Each number is 500 + 50 x the weight over its row's rms, rounded and kept within 0 to 999. Layers, rows and columns count from 0. Numbers have three digits each. The size before them is the row's rms in percent of the matrix's.

# gate: layer 3 MLP gate, 2048x512, rms 0.0516, rows 1271-1305, columns 0-127
# up: layer 3 MLP up, 2048x512, rms 0.0524, rows 1271-1305, columns 0-127
# down: layer 3 MLP down (transposed), 2048x512, rms 0.068, rows 1271-1305, columns 0-127
gate1271 104:476510518461498481555524531578495508634435503435524610498471553552475434416477586482534474553507609451511450499483564468476510441569468538411519458410515530431509478406444352452522444492417532559466456455471531470497454505473566504472524453418547508477464472533568590565540491491451411505478591541457533476500508519468388486489471467403525551492495503454490503532472556482545443412525
up1271 105:487567425521481490453523515444495394540556503564465540516558558537540456479490461531506484503534520560519540515524542545480476479446517570465465512448502553506577485606436529487482566483527550449429472465437533465484539521556467462533511530444410480514455545529403454528470390540614454538441516519462416455376455531489567488539504484538513483588539456414473565538425460522456490549601
down1271 107:472514509537500529606453489491456542466500560581440576521648471547507442510368539468478543533511532501459566467503499491520483446503528565584511539618354470523411559453483465516518502537515538471463518485500520497540450536534416454465475540470497572447417522517492495451648547494385446566559500536490575565658464438437489468528469487532517491472428504476543515486476479513492504439501
gate1272 086:469445503491606496563617477456599425436484456533429522507541422455457463556470495530519568501525520421500432442521553514534536562552495539537396533459519561541473522485526523509551616497566521551473506493495581451491455528596537578491462406581548575568544478519481524461482453531522474514526579502435463517502482450482488469468424446482556552436468579563507556565536445492493544515480
up1272 086:578568557467535478505417469551501539491451533491512495529471541513541520498500498464612499429474539475517546539490473556462499501451559469404498442573564527458511526523546491511465517456495517556593558521574568514479546463460428552423333514490464452509447494444454547551444538424539517514471528528477533450436419556622522469430506490483483479511489556563613471421488514532471393557469
down1272 094:440453583468426558495512425445494480622547503518491504464527500413541483583490548482526496420579462513469489442419418504468576403486424584469494422488485503584499519499422542513466493571582439588427474534563486522589467457460538540485581415568503511447459463421526454460469463536407542557541465507436484454461536459474576617588526469446549509409507623534453575452507467502509483450546
gate1273 107:470403462511537500444561511429560568534533526558506470440499565446480474481491472497559559498522427583430435428469579512505522425556480435433426498559523498505521451521464532500487518424491495419380428477577519401454429471524448526549553549488484519551495535466430542534500575472476473516515537480462555423491543551536518501476425531519523426423504494512459525405476481388465484453541
up1273 106:538506609546490506565472518513501457467530611551421510490561471495526458500480512473485518401566402455479540477456446455512556448416496432471396481468520607420489530540504466490518462556581446458542539431501505536436473551548438524454494457527541489442532632487543438460461580497505503471471456551545471540481509544475513506449570428505393526492523493548474421541564491395545459410465
down1273 107:569436543517491497498524466504580489480470417581433570548567450486458552478383500461575458525582512494422538519403445464510505484510479541468423518498545543481562522464512443424446459521384486495517476454429454519540531433474482621553460528513454405538550383491496504503577610434502618558482581527512554508480494567433521543447454479471446545344506446495473456454525562428494488452465
gate1274 099:424578560548617438410469451494498502572478454549500560542538479452498547461610484453614552550485473444491463449549564524576455474517424458535464515469516480460516477525471504509495439467515506496383586464518450526525519502502491515609426573514534504490427477556525486485468478576553487490534494467550478480501428520499455554507426543531587476543444461533624515537505479493461569435470
up1274 100:525424571585553549571615510523486548488522466507479374452621592413578604510503476504501437589469448463515467587511606539553550481511466512523529507492531535473476423483495457487508457487462570544542510531467400499532468532575402495512422495547471473439502525484594463465453516525427479452570448524552547506508551500552479540497517536530458476550505421423596545492501425578455536478573
down1274 104:476598560469506481521454453503494429513408458490471501540453487451456542508540531430443454548575481546498465522469574494485453451511535537529484430452407517542446516490465535465599527448482457514437476537617475494513528536433564462516480488483406480496555538441524468426505497491593591407606518494548597453460530502456558524447524455504475477563465505569515596445460608413547435484481
gate1275 112:420529424607417462478556563549424464524503562502515490562441559491586531522535440517520563486484477535476470493524520505388461487580510421517479392511524445520505434485529523390458480591514549375512493453508456462490470644468474506490575466559539498441468488489468567471456434421493487650526548499460487414539522580467540527504581523539588551527494506500434536522500483541510475483447
up1275 104:490574538492461440495477470515521485453551478567340536468531482535473571573504546548588455534600501484570569543493499585578526508469575494581571430543471451486480493467504553509500502521468496470550472567556548490499554459487480507515490551638380580523517554495482457557511478552537445459514476471541484515557506444411524557537498580506528505443485581444439512514446440483497481491594
down1275 091:534458422569568496515513521479518565564494542505567495563482469518476450570430500461509450422546548465420427536415434510470487460550549519374546494472600476479461492473452427548515494528474535416510540493456530541456578568517583525519542500443532517463473478490529444420546468447504502459394474555529583461448529575522516513464546436504504496421476402433465494486522528480429473536416
gate1276 087:463485506502473530503515418459446499398426490462481447473532520512564461535455437581461537494524549528526508497423503529471418548479501461511449472488403521540514540515474514496466498462453546534430504577542522468552503471529489433502523566533530528515550545503511448495444404521462580590564599455502435512456449454441470568466442388499449514421559430467572511433482430453543464499464
up1276 089:504462493570510534423611536528538475632526553453477538367619468504535547396443424530419471512555443522555535350507501532407622391487470443536473387560473410547476493530440509533541532502508442445511587557476660469497531462447615494475439557505544455507436498554451493458507514486522486503418512478498474496441450523495522460526492429555503470583610500522481506530471538605545441447478
down1276 093:516545517458384448512461496478559503551501592483560492462412490587378506458581516517524415552433546537477533535568541485542498553513469422490559492531532432472518450490436521425567476549438578508583459522528476450559482525523387561500461470526442474592498474478492541456499498462519606508509488504611516500555576527482505467526542531525507519400500471543526455516454541459473491468387
gate1277 108:434466487518500444540522491541551483496488407544476474497475537441539551414526536449393420548456537410438504478534488480586495517477511454476460464504439550513471397561496492525595439512536493443471469547560494519471518562498514500464541601538541455397520478467394527511565505595512466515559565506479519547578573513535490469412592484486518575444522465588432503420525451516448484508548
up1277 106:536394577536460436546661503472508466482495480420507478562505449433506545512531429557502525581508516520512537508538416524609538453533497444531440459458495563508591509562495539448449504578441486465545478533533479487417560567527473562498541640544453530475538501554481535488501488549488447536533530517507531493573543469529452502455620556464466525413496570537439611448461523499444516488516
down1277 097:533532490458479541561502537384494502514518476368549579503485451560485535416527465477518520438504416496552441409523525497493519447580448482620456452536501465603583569526464562462449532517494524465525406592467486564528481449453482474448445492504463487482508521482451562542545460504505472504505446468517487538428497477531518482554519516524457509443422425538490539532560512432606424496557
gate1278 106:514549475535490482446481515495466494450473432493434472493376477398533459521508512540488524572505458462458471517528473486455426493535533481410542492525475460476500526400552481538435441470443485547523563548555503575466562523459470595472402608578506531524408479485445500496585488485529533454538551607469380593526555510545555522506585446527530546482489513418594490583472548468439583543486
up1278 105:483488545450499442550504607499381504554456557582482553479501640460582488540478505625411523517495378479544615504446444490529488506431555420493555432502480430473471471383470497545534553494577480528515377523489515514554479539498505550376578555552431531476454522472501493513415552465521541464477495475551429545509511444508481615550633574428548487500498518482438460551547455461440517462491
down1278 105:533527571448501485461504520523446382462388477508422530495556561517509463492555392532509536540486456554506462456473514386446535490511530563517566540479511498468544518472496457503432501461530514512443526443568507441569576518510590506500464510419432623518477427525400432453465460502563496569522487484551533569504486475570448608459493457483506450586569496516563509552540564546426495514550
gate1279 099:483472500517403532447430525510440501540489525522423560568553450472525519454525563528520514445501557461435518503507460544548543516463520581475574559511508536480548608501518610433423468494417468516499554471516481498562499456506481568563490488527497448495423424492547470510502402532506432514505485406553535496536524513625438525431557456411511557520522478485590514503589528422515449494498
up1279 100:466526433530590497517506520527458572533484606506495495512458478513414499451533520510440465473555538467431473531443445483475544526577593655482481471555439511423475588598455528524516453474437380553569490489500482556467469409556506454442576446521442452540490463516582481664479454517502638590560464520538469493380528495457488576549483506560508480453436468479480483551537415530513440496460
down1279 101:557457479455465506455461573466567440493489515429473474495495517547536502511531512488483528449476515482510496489529510622473631504471457491488509466483499578496473604533514516526508570546439524526514442568477460490533469464435431545518529485487469496575418447490479457557394542558478426537431423473468471402415517543460408567417597410524497604455559520427480618547549537481489538457506
gate1280 094:413504436535483492541463511460479570410501497492427397502474467511483507434493488537462548543529437441531546525429504551525552510437481431463547511493550518558533510491542503542485449398537531425507582495474493612615482476516506504492488476520481466509485431511507502650548522500504485518438515533528477539491349589476499481526516471504421365440554479476570628506453567409559504487509
up1280 099:557531479393481514475556570568514557418535379517451490492554481542519441564461539536464519412464560405595599460515598535606551488589543522493486587492574393498437533433450444410476505440515567411606582472603481460493478633597453462409448535528509503472537483482475475445538509530515517484516531465494534480536521537587515541466523416540501509468450612531446516476536536489514552553471
down1280 104:512490495574498532453402518520480543455493429501477513413605557483441555413513516519465489548446391473492526504494491427512496518508442355558526514482550562541516451545418559533425433556533503557495495495513565522541484501472460494515473539610519475412491422466551382436478447605461557514555507506452503391427470499513577418538450448536451499446546525464508514554448513480507511507408
gate1281 095:527398509497446504461513505376548445501498468531472484474458546436460534538539497462433454403555506443492455464498501505407460528480527430558453520525519572525567491559571508483488562427480551504374574590444490458505512546556533613590518481440499446532484515465443496533441477469355501536454513513510467559480533566563459535481546504526563507489406537598502491445533414518527455572506
up1281 100:485630574474541449512511429499508412509506517573562470498481472405531541471562473476505360485448539586517343510532440409518442473521570539482453541459483536496450508486540524540554546478534476480553576499440503521533469563551452428529495428426482454535523517470458608489447451421525481512467452450558570531511587486517481509634528558503585563459547468466473492469453462507514557480485
down1281 104:489455498527500575517551504416498493517525585559530500487514462437503534588513494454431438446500434481533519441446547510504473581481560462495467525489427547525537537560532481524542516430593573464475456483392645565506499465456539486422543523529526560484597501421513428505496512429456697457532607482454527557481446548488440564459495541649459559577472491576426467507492486463396537511523
gate1282 103:374478545525399581468442537488489545563528473492481415563616474549463550505513588472529529648542564457575485448488413586476510516584507389586519457548597637392482525547556524518507539500477525498597534542561492528391545512528531560476549498522653506429509486518470492504516455448631452486496448542502494522526511494468541465531468471503470485433531454572490594451491506515521438570460
up1282 102:513449491481415530561510495575477534508507439529487423629495462471497538574529506458493496616535454499519528509532528540459541417557483491527463451438494529426479569573448483429463543620499587456496540557579539454442539497472505529504511511459495517447430510505564439516507439499420391590546573513553509517469561512602553525479572513443557522390494519576531489445543444496534456596522
down1282 105:542430443452531479468499460492500380477496526391465382413537527520525513447491517490597601525566464414530541555481515441493500506485578537498461571494561489575487520544552535462538527466439557467552490495469544444504550583556438536534530474466507402467539513450584467539365511454530472484553504462481544470454463445582587556469487531426603542489486543475403501417449426550549597455478
gate1283 110:452451493465541436566486485599518467460534439471488568551452512548539538516461527543451467516521459581452474405500478455496482502544522544528563533597496460470411535536521462550467456573492483447421512502440412549588515559484505445498485360547509379490483504563489474477503490466539549409539511661403475411552443510482462464599503435441508516463485474532521465521501519567495568390551
up1283 104:487438526410512480490454508513527432409518459480478525545488546557536486546485591462399439482587418569565464487468483469533455567544591443530552582558551522525461480426359568495545504553517596608419499510459499520556443480468529422472533544468507413479528479516524452488510483539511480464483463526491499515496463558524449446510470527478424556487487541506559497537472571505520533449483
down1283 108:488527479503562476425499468562527452490543564396453566467413514444410526476548641493543540406435448465480476473427425464546580497423496417518520592524488447504442466474505457556501573577452552582471531447486578487444428478613422525506517515528560513538519485530513452443422492399551524460490505566524506482532406487535489478491472463471429554442508509461519535499500586424481507527532
gate1284 103:481568531518406496456490541539459464536507514500478543470536545515494416531390474441562470466537437563500470481519398556505507583411431491568566502448550546544580466529572471542442568439496457534459521486572535397436475525501536387538392562488553561487474437520560531480581421477512482540559494417477448462483512499504528519586440540521543543466522455429576598543556545493484563477497
up1284 101:454461457497497596526454506491442432550453452438581457556531544488531458575490424495515574425532539538437451462466430499515403495531566483556533589469506492488475463430590399384444435519469517461559540425523504525546480505487412503489504565484482532442504455448497439404508448377475538443511524513520497496471479564558576521500503490470505516540428501513519530489403543580439487511500
down1284 108:407473519465476492465468590490463415496500604441505560557485535510528489475503488525477593475413482512484447489560464421513465515520449626499587519502453494504448422516523450547494489564510527534406559524546575497454558502538459484551526557560562497541480522522537415537429504477520505428414461504485503520431510481441521472481473522539513557553451496533462556574494510529476539527489
gate1285 096:433502502449570536410458570511539564491558514543456486574545435464555460475591478486427449561506430518438494567469467527442580414519550439430463524558555499510583504525465561494595554511493519552508465470493573453492552468442515526476523471576519477534523481520498581497513471469552527521436543467441482476519525461403559439590507529494469481511504533488531516505484477524490449526490
up1285 096:531463528528491551536479373445456433479417456542451480466652492537517486519576413453422605451415475434440516430470449506556608465390539592565447414484484508609437559594456599471429434450502550469555518416517463537484587562485468458475409451552556438408474475502473391472555408483470399460529504483549483513461512536553569549515522482478534575503533444481457476462400501511474535550388
down1285 092:423570395511451494492510553535494542493536553533544518532526592421558512462465533469509497555473490512409511536506511547530450470462453521465526563556459484519486497508443574490653429526491492456472405568544520585549461480537504498494535599439538449545456547511481481544450464534498459572464496483422441526575477506445449488547493418528453447453492455572495476497549442517543578500572
gate1286 101:490542502475490510466461513473524577475502519509469496488528457465461414530541583498569479536494555507518500478502541498605450570482462528479510489528455597473420462633563527399523450547497441475479549493511445558507399533411424501582387475524524485485510474567498558504425578514506506587501440439567468533524556454462454488454535519521595556504499571604592483420555486493448405510496
up1286 100:508519475453538515533534507427539457428442583436525490564454429522570508535538450525528479518470497494413556566445486426506553542535486480464555581518487588473541450481397511528515529528492409489452514509441504503453553513531502539530562423443473573456500530482548459483545463522589559500494584521472485559450489464471506538550533513463447583494557527509501482573459489400550457464451
down1286 108:536476438565508506537458548486440561499455524489468593486404542558585510526460525553512551534501529455468457475616455517560554505536461473472555489429514367581448423551481648506463396418517460468434571428506552564521465503537451457574481462432473504490562510582498512539563508656639442510571561504486518526486524486510508462534494531451511517618509544465463539521584489438482472489492
gate1287 095:483538487541601589507410598515555549422470385504458553503489517516500404478445589516464567533381482515583479452520572460473540450522489472421554437560541540516461514464484549489445495495470619563562516419551472544539472505398479634496486582526572515583421506456538502403444494441533561512450521501483479474481552558480482415461638495491434458521590475537506506582523540551512546468524
up1287 096:471493423546504565553505509530508403508442515470576431456600519508498606517542495450523464477537454489492490565466537473481457533470593500462536537514478528514441619528482475445519525456582509499478468462464579485486526461528576443441549420588391485472512504439511594514514543577569483448395465502487489526539506544583579581535485495497559558440563550379541495456548467432523464516590
down1287 095:577510469529554503475445478499449487487520495503522568474503478503515521496520559450440500543534523473517520529470539613428505586459442508522468421450537481455534413494528469504572493545480507366505488533503504468472470466513441465440527555505583527454558525559451508536562487533586562495471458540491579538498406516481497462523531445372568498537564565441482570557551481458580399551492
gate1288 089:472456556490511521563485529525409592569483547640424494469481516600481409507586497496540485569526504483474451477486496531511444456527439475494570539549533481529491536501492462521583522494589446473585500427391514524439528523553456485436447478485500552569528491388373562389516545457543369485488526420500485546502392538511481437464469492559561432460507528493510538422600459477522509591523
up1288 093:485502493444542496554434493528510436482522471464406431444499605516610508530423494484551563526411567420544521498515317490462525540531506534612523487552495483502615549556514477493479481518564560554470502517472540535488507523453529452560506533527452610557504503457533518415437557415626582490516553532386438587450516620534488566508487409558466470459480428534487556455463519458525467480496
down1288 103:538509551397481496533483520498481515496457542494495513471544570536545422457441422499538559459506435528610442506511542524512403538602616495542495625488429458546557593491439450527502508525552441510470494476406568539479481535489545540561506479524492599471516518484358511546431467496591531532500417469451447492503456458534499465494470439445485445482494526472507488466537432547544469539461
gate1289 102:500470588523489594539510393547485515511439458480505483516444412406551444490498451527526446500580460469510501398529578575542497542510462518562485499636463516437458469491465494450493454590486515464503459500446521483434555557525555577496550507455567482425525449480538462530474468577464483520539598458490592582547541507370519560457551418502444561503475468576527550532485468439404565511511
up1289 103:553497466451465511554571515559488478411442501514471511487472454497503418640523461484509439407515568538461485520520514513450454578494477501544486508435468567540413430547497510498600457529522523623497487496519414510508454477541480474548486473439489483557476514531498513480529584528479394537439515550421564515600548506548487474465502463588434449503521448444530415507498395564509541531479
down1289 103:499463556549493509465477451476542575526433597543458507462424504391417440474509512546576433549557502484454449535503481555479576486460483521551445535478563479388543471504481456480549537586456556513497491564515400427569562465564536471519511488514423511433515479489483568465535458542461450495603479539441553501510468542549473517440384506551516447536509498427491559483441517535457574487483
gate1290 102:516464470530476481498511530513472486419495558475510439493518519517479548533472474438446548527544435543533530489404494470488522509416568587463508528502486484598466492527403508550534424531476477496497461528456480497489512550463396527531537574408510549518530525495422538435516496449483549520539463481505485404500487515490455508512488435479463444550472462478539446529556455514490579456450
up1290 103:474470475529658478397444532459504453537516490509430476501463498475538413532579505517496509521485441436485526402440575602497410487519539512495464527544522505530529494558550494402479549418517396534548444500477497500431472454521461441471508403531568455513492564486594595561525549518523428507535551519547503531477548528523557478515556555491542524509496456448565543544386511427538486375474
down1290 101:402511474505417526529468480591406452514519451533509464479479407530524489612465562544440479448540397445517485506496443450535450506470415530507520528544439519491499490545514549578494494424487630596555460519561534586602471423493467450525527442513519584444436522434473540507470551499448492483528579559511556513547557541509452372497455466529535488546428404499498532471576479496491473582560
gate1291 097:550445557531523489461424523463533567517523438606537490493436587486499523489437540501491492494529594524436532508416608535435477481549582504491545428432419497580487516607535429427632580510553560467475507563497503496582451536516575498436446543493483443542545523577432521459503503459527387544521511496464579545640547542508433523554433472520488504517523552475547540407464403471477409506424
up1291 096:531537518453506555567492583397450510507491545443532500495491469537457493526441499515543437531636450527487555545536531487504522345527500587421504476538469525510492509476457502432525552469525538448460474465562570482483408582481472620502468512525517431474557536560447479470464461470494501540470574506470565557553540577434469485482462547456440399510452499515570572461539467451496472489442
down1291 096:502562494453516450514446525524452477480502550511542510471497457428419506461425444426601389518559436507421441448499419449561467449522527450459444560490524533476484483470378486512377465455538422429574502423420473533564484566486520469434466504562523519562550542494349461545504514474430478467498526522545514546485451512479492647502553565592401496477485461503467568490546511484398635547519
gate1292 092:476537527468514504620468521536569567436436538614531478584556437501457469459545419418490585548444468490480466582519529496547472472542504520455507607450466473538523539472554498420535487520501502467472557548516451422486461439461539501413407523440588497483537519511560467448422508438413445485447444512562539524552539555503563433390454514477465607516467521589517536506488493465421449505420
up1292 094:488424499589405445500542435499616433480451533447503485560454588455578432516547469517419440529469459542522484427456438568416573545516430466508505545557554532442555535525478577530494568484476444486462462516472512445511497475489587498494640394526503400498560487487457457566557474504443526449536608538526573553389530393564494531473514480479489540593541550509558566485437563460517493524579
down1292 098:502469415510512398468479504492448578535452506523466552436523492577516543455513457529504469371501434579439568486493527416482485483578435520508545514508530522514517425435570520462591461559513575373480374420563509485515466493521519426423466515504435575483594499499569508491494538531528545497485592487539479447452404513512573531524576510522509435567351494538466474412540422515493472554525
gate1293 102:548497496518488475583512505565571601489459478543498571531571512496444419474562517492554524453541462520561460486499593492519466465558394585489479550420546524586539439499528504541519555512550512458442413590505677459513460546503548490595480524546446386519512494473513480519518380568496449520450460542490512497428469535449510561543528460510384570591431545435529500436460526448530465552550
up1293 103:500515547571514516466540452535534659478433588541506610469584525452395455437560622510496568586613510557585560409465438456530478452542490548508432548507505476474472516518507580460579503431543520574439557549438593457517473511430558456527534510539541450474534456486542515454497429545330391561514408436565500436496488459512541481450512482450531523549484489564459619574531503471515500403586
down1293 107:527528506487499486483414359466459504509535450593499496536570476415581526467492526447491417530582452430551512491564435569410496509508565467419487501527585422507475554500514498524451545499571511497526530517442394483524460506568489541529434492494559571574486520488583551508485480526513418528601513531433528531509408380564573470584505437548543527509547489388520544452403466426470578444537
gate1294 114:514468509578494528411454448549401494510482476578397540537453596539505476568581535520488541466470500482568420453565476559531471446431580443473572522516465501594448438448487488476436539417484497433516498497503522528460477488495533472495465529546533537581500550544422510512527494580408427597509498523557418521595557498495558544512555414547501500476475482518530535470532488453489539495503
up1294 112:516521520495526491581426438412503525399545524465488403443516385546509545410464555483475529470508529491537526442504466483489523492589492560613485503506527487403584484525420472544436444532488477603485457532477444525511466592598403471550489458462481432500460509450503457491463493483490491489517464511482461458395415431532527453421527545480472364464481549515481562546433514487467441470513
down1294 105:599548457484524523524501532513500472443524552502485446546444433426456465450548418487511462491460544483506521529501598453525545512404444518474490461439495495485504525572454506431465458521581433569595510427494400555528519578457463444545373419471534528515518462452488490544466487525440545472506460456473484501463413571518616490535572560488503496479459438550480458655490503502443539446471
gate1295 092:546555526494481495498453454502569440466546458554453517554515468535427360560444566463592519514513516481608449449505542454500500477452479489458568593462546525523532544403478494492578551446408560533490451451551437511443524512535598591515519509444479471528507424498497472495419456524521485375378486500549504517375494484441503507493520614485475586493529571543556420592495511562427524603485
up1295 095:573491534428469476581504493437617603404543434515456510469470506514455383546509416497489436531532509486494437525535527492473412483556395534485452472437524540503563580482499452481515560402444508522466411550545465565533562523483443441575440501513556375602488477572434533465479444493577523401463566481599484442500584445508432543491460600478523511501597518491614512556503524494490478538602
down1295 082:522448467481500487471519533470401457557496484537581525488495508398507530419556541504521591439576510460611507504526500496540451455466596407546470518627488412555482406545545420510594490456480524537466479526456416398522598579508508454476553441521462475470462501490546482531463437541500539541435531487420536528480519467462548473492542492584564500494528428513490532467443499533497576486427
gate1296 096:499495503523413528507472518359527466553552469490550516492440550496530494555572549595615559464444502403504508515534423439437521509414490541486598430467534506465479539478559412576508525515460537418564579479537455451444508511547508497561508572449468611513541516553500469519533530517570491478480482569504502558473555487501528510505486557483429587540479467560496451551535582595517484480514
up1296 099:534571463515563478500526529545548480459519507588454546492406631491527491445461506460643508513431477533493580403449487499556513530475500518535520521597489511550506546536570406449521492443436477533542476511550458577404525484610518491559558481578459558468555493414529535512534567514595479546454438535489518546515416453449486525507518500464500427528462493517574413431569483474546549537426
down1296 101:437544520340457580471534462512449550494485494473530486520458493586529578485478608442445439528531425472583447434486574494496382469554466494465527500455464504497446426500437473568465451542441497454463519515501503407499543474428477514454582489528586438419515375561432466532459510586469537516527542495551527524498430516581570429475457464535398501580490443444514518534479528364491461546557
gate1297 092:443566497466538416460458573554528469502543541569475444582545470557564467385595516538525509540537528456411533528565598496486478628551485549526405414447412433503573499472540475458489524532499455489523487480582484504508557499422512464442499473469541476430493466467448481455571437534542482517488525458461471508484451487492553541583578485540613564488524509486454592413421563551431549495500
up1297 097:517494459597510496554496485492531508445550470354527541597449433470438528599460480512458482534519384447519560466432594500546437527523445543467468510567456380425460474465462517499513402460576485447449532518481565559534461445495506554585417523478492496509358446546538496528472484455378549520464454415536478442434561460521522496588520513466525582450493589547558556491542499462492492449463
down1297 099:568426504514515532522565441517462474536484507545477449570543472485509612496602420406592456504569503518459510543559528537500509531594525486472554543522517408510497500500439482506550465518474593574547503484482474412473410416480460482554539483527493511512489434499444542548506518477550415431428506523458566503495484589522518404461534527515488500542481445579588469475541513475438555569508
gate1298 103:532447504457465520491462670501524445479461585520558475500584519420577541432516473455393437460538504498498414430497459551622497548469502442475450485530525529580457535456563516484522535479490514476438414509506450525495450560483600524413521454542506512542467538432533500476440631532362522486523498446479511514488547345419416490443583473594441479466437576505573529472501558554508506469499
up1298 103:573502461553553488495433513478526520436567437525460565528432529482523532538479547482522458502574465552556490592503432463563576527428541452442448490514558514509468473595515497448657465556570381557481508526461459503367477485464568483472491510563470571528547528510469509462434427506451521544503531510445532503581437473462572469451572540452411508443479500551547505464424559584481477471447
down1298 103:470433460496569500498538589550493414505437541392398577444610542501453559571515451470441450451403492469551538466572553475451503464481492537485475541509461538444445498545454466591443507548504526529539466560435489576522606479494565537465563379435498517476498507475541522444535530526470464573454491457480480459457554521493461501573557525595492496525447510560556471508407535496488448486546
gate1299 093:575588549469470537548447528424489482504473495412530542499455518522545453565494490512461519503507538486427452469534525626543474516433510443444556503537535451442539462488510381502478427462455544547480556525491525491382538476520542432592392488517504552522426433517505615540540524486536460445555488501486485544513463547519438523481512453511533479539466468479488481491537542494514435519508
up1299 094:504438498548501588570463550354459507514414479430532450535478516573539523412553428503450551537468489540505548463547547466577461563562577482563518514526403465502426454591572481542470506566504492452508487459504438611506490514548515482497513414485497484672435540420389483488441450503531548451480462423573481425468469440441415504458509441519491499627551450580425545516530450445556481486497
down1299 094:480466577488429520480507431495480520540511531620415556450427495506516443486460585544484482501529480554440515444563403425453494492519537539448543481429530535492508588450452572536547513484498501440540501481563492456486430489520531541458581555511476489455580524533413456576595467476463590485525544513472491436443585508407507481554549503580437471526494521420509481515514442526481516483472
gate1300 094:476552503438514555485516495462518576513502447566578515485570505481476515561528480484509452581472440481515586472513581500535513506490516409487381445554557507530545580471575519526497488546514534503496576537488443477567461553537505455488458473398505464504492541410458560493545438469609490448471435436530447484552494595518524515451442601533533528530490470463505484540460492431493532398492
up1300 096:566469536470469500461506535525663412374447526451520515537516551573409447394524538451540505575483468550464528477533511438540456560443509504509458553560503516410499468472414461483411514582430505391506585462550395560558475516436457576483516414479481528440518464533486453521570419556543518412521480472557535522578465438524531545495473471413664517496562446376451478485582511461534445575464
down1300 100:474441453493554547575543462534442454505466471444509489454479460521536529463429356356401522472540423516422503537442410498546475476568480541419444513444486504449554380475436503491547556467529503539433530536472508562527422403580481533469545487588480561475536482472450490556569560543454420519540512478529573481482490466500499518561557515476550463551578522481424501520518557487510548522502
gate1301 102:534473571504533482517459526568433437510511446495543516512496534483480373523568540528483486520501553419425466544572472433512599478539520510455474555564507471466465448477581500482506504514533511446561493626448411458527426462424507490540468549561520430483585507551473521463497450521580465532512490689544464513530548467540507462480438422476529473440547503546497403470406493499416527511434
up1301 098:495560515426474438534508509592410480341462514521468465477555552540534587450547503435522479484441455492613498442550475509460456609434527597443475558509575482511465505451494428515553560529479496479448568410535571559508425534548554386473591455502491547548527514514523441472557511521544528544438541457538431512499526425413478525406597499516545536546461503599596469506539517469502451469480
down1301 102:480482476528410403492567485448484515525506536437484457456491463471528499566557450549576515452471534466526555573471468521424556517470494513501504430465543545493449483439505484532464473552537497519552491528469508537543526524500512428515553523437530514447472565421465511471514493483462617407517507534496491379547493517492575443440489487537525529516507524480521523517457582523509548345449
gate1302 095:453436524514504469479480474547514448561535438498424507568471446480492490519539501574478497482510525457440565488559467516577510562409438533510424523447524543490505523576468478496478490581495523544507552558481530512452493424543475477518485579419480452597481467588545459466576509441556493543541479523407442467455501493474528563490487589520487544504523468527452468442507517560503493454412
up1302 098:516496420499473412550438463487476511515512393449480462565515467515497512465473453593417423655497402496491508520502523466542457524495492474558517475477559501481418418402436495558550475540487539477497541522503497601543399458485477512550548486445571478509516534509504533528441424430567500569512578608365495443516544602501518499481485527429429459578412497463530543441484455404455467501449
down1302 099:498549488533469434515414573565429365491581468444455470470500483497561512507445450508506462442525539409558602444457455471515484480551547441593532513463503607453456473356442510541492566485515445414460530493481551533489509559457456571477541461504559598455504504532570474443458509482516473492462521536461527551587529569498548575589512433481483523612439404482547573523522515486497429450530
gate1303 093:511433547540491450513493586458465470431567485551453518406536491433489432406561580585504498594520517412510463459561566520488527529501443475542529459507418406574521552605474577527515509517493432553491517486475527533521490447521500529430471396505430509460565481497481506582482545453480430531491523550464532423402533500457586581552552470487605563460709548465484470496485490569480482416511
up1303 098:559526479483501370481519464484524526545574580544525416522469574567473493582498466453510489489643486611506433547548473576451356521472482549547526594506478478497492431489411471428513531402392542462578491462548458541571532535590473525469541533462522516465449550429527619512516531673519522381521577544539590498541600532495506441531411550483495559547450531572524518501489584544466405502493
down1303 101:454549465540490517537499509424518490359458500399533509439499435487476542433593491448573447450527480514458516502406498479568420516595506433504510475475465519471493442518526434495617444472516553478468593473487432489568511512506520501528510552509524461470415449627527491478538489483514536506486546409547488507525398527518512471492485500437512552536518541580463423430495478433464515483399
gate1304 101:502585476568523548545616456475556486473513474537529482537471505366514511407497532523558505512444542409447452532534533553499559486551499472435574557516510474555545469452528474404440515571492433500489498593432397478564493458590478534586487574440446526497444506417563512462484503476497517545501473467476444539490460495523459498466515417447480571535469469452533479512543462378455501511531
up1304 112:440579425511558516530614557511522465592488489581557497547432525471548528455385619509520473526433503365458506561474540485485597534552477536456551579502492534581536492500503470440499468526554467568475557607470400474583542470521530534537600523492466477474415514422542480509410475524469516558487533508498440583452481482528557504453550478473451517523538575556570495570475435485493443552490
down1304 068:474561510538521473550488600442481491492531463525462486503546551444468504502468555477505490524490508459567493482510520481448494550461493532508569544558500450574483508510539541410567500548500477590548497513485501451434469412581497446363563535478531391443462471386461431458500485578490481544446537521497466594456468534485427503441703442525487614507573523537576522551454510454490439501518
gate1305 110:548523550529474486401498444478492491509526450538543534560535486451459498473490535474539514461514490455490526477477472521419528437561511476572435560450448577451450456502589459516482451509563528473368476588501524489492589540493495531511508492476400568491516582513554469441522552494482534427410433473516538441435528512503482493495434555523535483461494494593497485557527492440481524455563
up1305 105:537582552533508516442481512431507538526517479468467418439422482435500509530448459452476509471583371481448557524437597555576450538504544546458524350502487471511364534410457470546506563545444611429449474457573514390469440493485511503446439481433467515543485524512453505420429529483482427513503535516516592495469520504485458555479504516460452488524490565459489507410494521545477470518528
down1305 096:469490509489454555527529507457583498345432512455560580484488546483456504533550523554529489522518476422472595421557496488504524425467522522443538475560494561456520538480534584500457482505436515531505496499484434578512603494500636543503522493484572485511592507535570534488475524522488426532452544598480540474387540501519456574580560554436488477605523559586523495450540466494449497527513